{
  "head_dim": 32,
  "vocab_size": 8192,
  "norm_eps": 1e-05,
  "rope_fraction": 0.25,
  "qk_norm": false,
  "attn_scale": 0.177,
  "tie_embeddings": false,
  "init_std_o": 0.0258,
  "init_std_up": 0.0258,
  "beta2": 0.98,
  "weight_decay": 0.072,
  "schedule": "cos",
  "batch_tokens": 32768,
  "doc_mask": true
}
Each number is 50 + 10 x the weight over its row's rms, rounded and kept within 0 to 99. Layers, rows and columns count from 0. The size before them is the row's rms in percent of the matrix's.

# v: layer 12 attention value, 128x128, rms 0.0835, rows 22-27, columns 0-127
# o: layer 12 attention output (transposed), 128x128, rms 0.0871, rows 22-26, columns 0-127
v22 084:51 42 52 52 62 42 69 42 47 45 54 32 25 47 56 54 32 72 55 34 49 47 35 64 43 48 56 37 52 71 32 34 48 43 55 66 37 48 42 57 48 40 32 61 37 47 51 51 29 45 48 57 50 57 30 55 48 47 44 68 52 60 50 61 61 69 60 49 49 55 69 33 57 61 42 49 55 38 56 46 51 50 62 61 64 62 50 49 60 37 67 45 52 52 43 42 40 58 46 50 50 65 52 67 49 63 52 49 49 59 53 47 51 45 59 53 57 49 69 32 48 50 59 59 42 55 50 38
o22 077:35 47 48 46 48 67 43 49 42 52 49 57 60 55 59 46 69 40 44 36 46 58 67 34 55 41 55 64 45 49 60 79 50 58 49 51 52 57 62 49 43 55 51 55 61 51 42 55 61 51 19 50 49 60 72 56 50 47 37 33 51 49 50 35 60 29 37 48 70 49 46 48 50 50 55 36 44 48 41 64 55 46 59 34 34 48 46 59 43 63 38 47 55 58 73 60 50 35 42 55 52 40 56 46 55 35 50 44 51 42 68 57 72 44 41 34 64 48 54 46 46 61 55 53 66 59 47 47
v23 092:41 55 56 61 48 47 54 51 31 55 49 51 48 43 50 44 41 51 49 45 32 49 42 57 52 34 45 50 56 60 51 52 51 46 47 46 45 47 49 18 53 53 40 45 48 53 47 28 50 54 46 64 54 59 44 70 33 48 64 73 42 58 53 54 50 62 46 66 48 73 67 35 57 46 42 43 46 52 36 61 48 36 65 48 47 65 34 56 38 61 35 54 57 41 37 63 61 30 66 47 45 52 60 45 56 42 48 74 50 47 60 81 50 58 48 42 50 44 61 58 36 52 60 44 51 55 38 50
o23 081:41 47 41 42 55 52 58 35 59 38 52 32 45 48 68 48 50 52 60 51 47 45 44 50 43 40 56 53 38 58 36 47 53 37 56 59 64 47 52 74 49 51 47 63 30 45 51 62 51 47 00 52 38 47 58 46 60 41 60 37 50 30 58 44 60 43 48 31 55 56 67 58 46 55 60 50 45 56 69 47 51 53 53 61 53 38 62 55 58 46 49 52 52 59 50 49 32 67 43 48 54 51 49 50 44 63 49 42 63 56 67 38 42 44 38 57 51 38 44 56 54 38 67 60 58 60 52 51
v24 087:59 70 64 63 42 52 40 52 42 36 40 63 53 54 45 41 58 41 43 52 69 74 64 55 39 47 37 24 58 47 48 64 57 44 50 33 68 48 36 57 44 50 47 53 69 56 31 64 62 56 48 33 50 39 64 55 50 62 49 38 58 49 48 51 56 49 52 62 44 43 48 50 56 26 61 46 51 50 41 37 38 49 62 63 34 47 57 43 58 50 53 56 71 71 46 62 49 36 42 49 50 54 51 56 23 44 57 61 52 67 45 52 61 48 53 54 56 47 55 39 55 39 48 52 55 53 55 41
o24 083:39 43 64 48 70 49 70 51 59 55 65 47 48 48 54 61 51 52 56 39 40 40 36 41 56 50 61 50 28 52 60 39 49 53 39 65 35 47 53 44 62 51 58 52 47 39 69 37 34 41 44 52 61 45 67 48 47 48 43 62 51 49 53 30 28 50 56 55 33 59 49 50 41 64 59 52 42 74 51 40 67 56 54 40 62 54 43 52 63 61 47 59 26 34 60 38 51 56 55 33 59 46 51 48 35 55 33 35 47 40 47 52 61 60 58 43 44 65 51 64 42 42 41 53 38 54 60 52
v25 089:48 70 82 64 47 50 42 41 42 52 45 66 52 64 53 46 43 26 44 48 33 44 49 52 36 60 46 81 38 60 43 50 49 51 55 68 50 43 57 49 48 45 36 48 65 51 43 49 54 62 47 36 49 63 36 60 46 68 58 52 34 56 64 34 64 53 44 48 50 50 49 45 52 53 43 55 41 48 38 73 59 57 56 43 54 67 57 69 25 55 55 55 46 44 53 62 55 52 52 56 46 48 48 48 45 42 51 52 33 45 44 60 53 56 49 44 52 37 59 49 36 52 65 64 65 38 52 39
o25 082:55 36 35 44 66 57 41 64 59 49 61 47 43 36 66 57 67 55 71 63 56 51 38 48 49 40 48 36 63 47 38 64 64 47 59 50 58 56 39 52 43 45 38 65 27 52 48 44 49 33 58 58 54 38 49 46 43 47 48 55 54 48 56 67 30 63 57 55 35 60 42 57 51 46 65 30 55 54 47 59 35 46 49 52 59 56 52 48 63 38 52 61 49 53 45 41 43 31 37 49 42 46 55 48 38 42 49 30 57 53 63 38 60 40 47 35 48 56 41 63 50 42 49 38 49 68 44 78
v26 088:48 62 51 59 42 58 59 50 52 70 44 61 76 51 49 52 57 51 46 45 53 51 38 39 59 56 43 46 64 51 49 33 70 54 49 22 50 48 25 59 50 58 44 35 49 57 56 41 41 36 52 38 62 49 44 45 45 40 24 47 45 42 43 34 63 56 69 53 50 49 53 63 46 50 46 62 43 42 43 68 48 49 42 56 38 71 53 47 50 43 44 48 54 55 60 51 47 36 65 48 40 41 52 51 47 43 59 45 65 46 49 45 82 52 60 39 54 45 56 48 46 54 35 56 40 34 70 57
o26 084:53 43 53 43 55 39 45 51 46 43 54 42 38 47 61 61 54 50 55 61 45 45 58 51 41 59 37 41 55 47 59 70 48 61 60 68 54 63 70 59 58 45 45 46 63 51 45 42 42 52 98 48 52 32 55 35 56 37 55 48 59 50 61 45 49 52 57 38 59 41 30 45 42 61 57 57 58 55 50 35 47 46 59 35 56 66 57 55 71 55 52 56 42 41 43 46 45 56 39 72 66 60 39 45 57 56 56 56 29 48 54 51 40 33 46 38 55 57 40 36 50 51 39 44 55 47 49 46
v27 106:49 41 45 60 39 33 49 47 44 44 51 61 28 50 43 45 49 60 42 47 46 55 56 46 68 36 38 48 51 62 47 57 47 63 38 27 48 43 41 48 59 33 48 34 57 42 48 48 67 70 49 43 65 52 49 48 65 55 55 44 54 52 24 34 40 59 53 54 44 44 66 43 47 46 50 48 42 35 52 51 58 59 36 59 55 61 24 46 35 41 56 59 54 40 50 45 73 31 81 37 59 55 52 58 57 47 66 57 47 55 55 48 50 48 43 56 39 44 45 51 54 67 59 59 43 56 41 58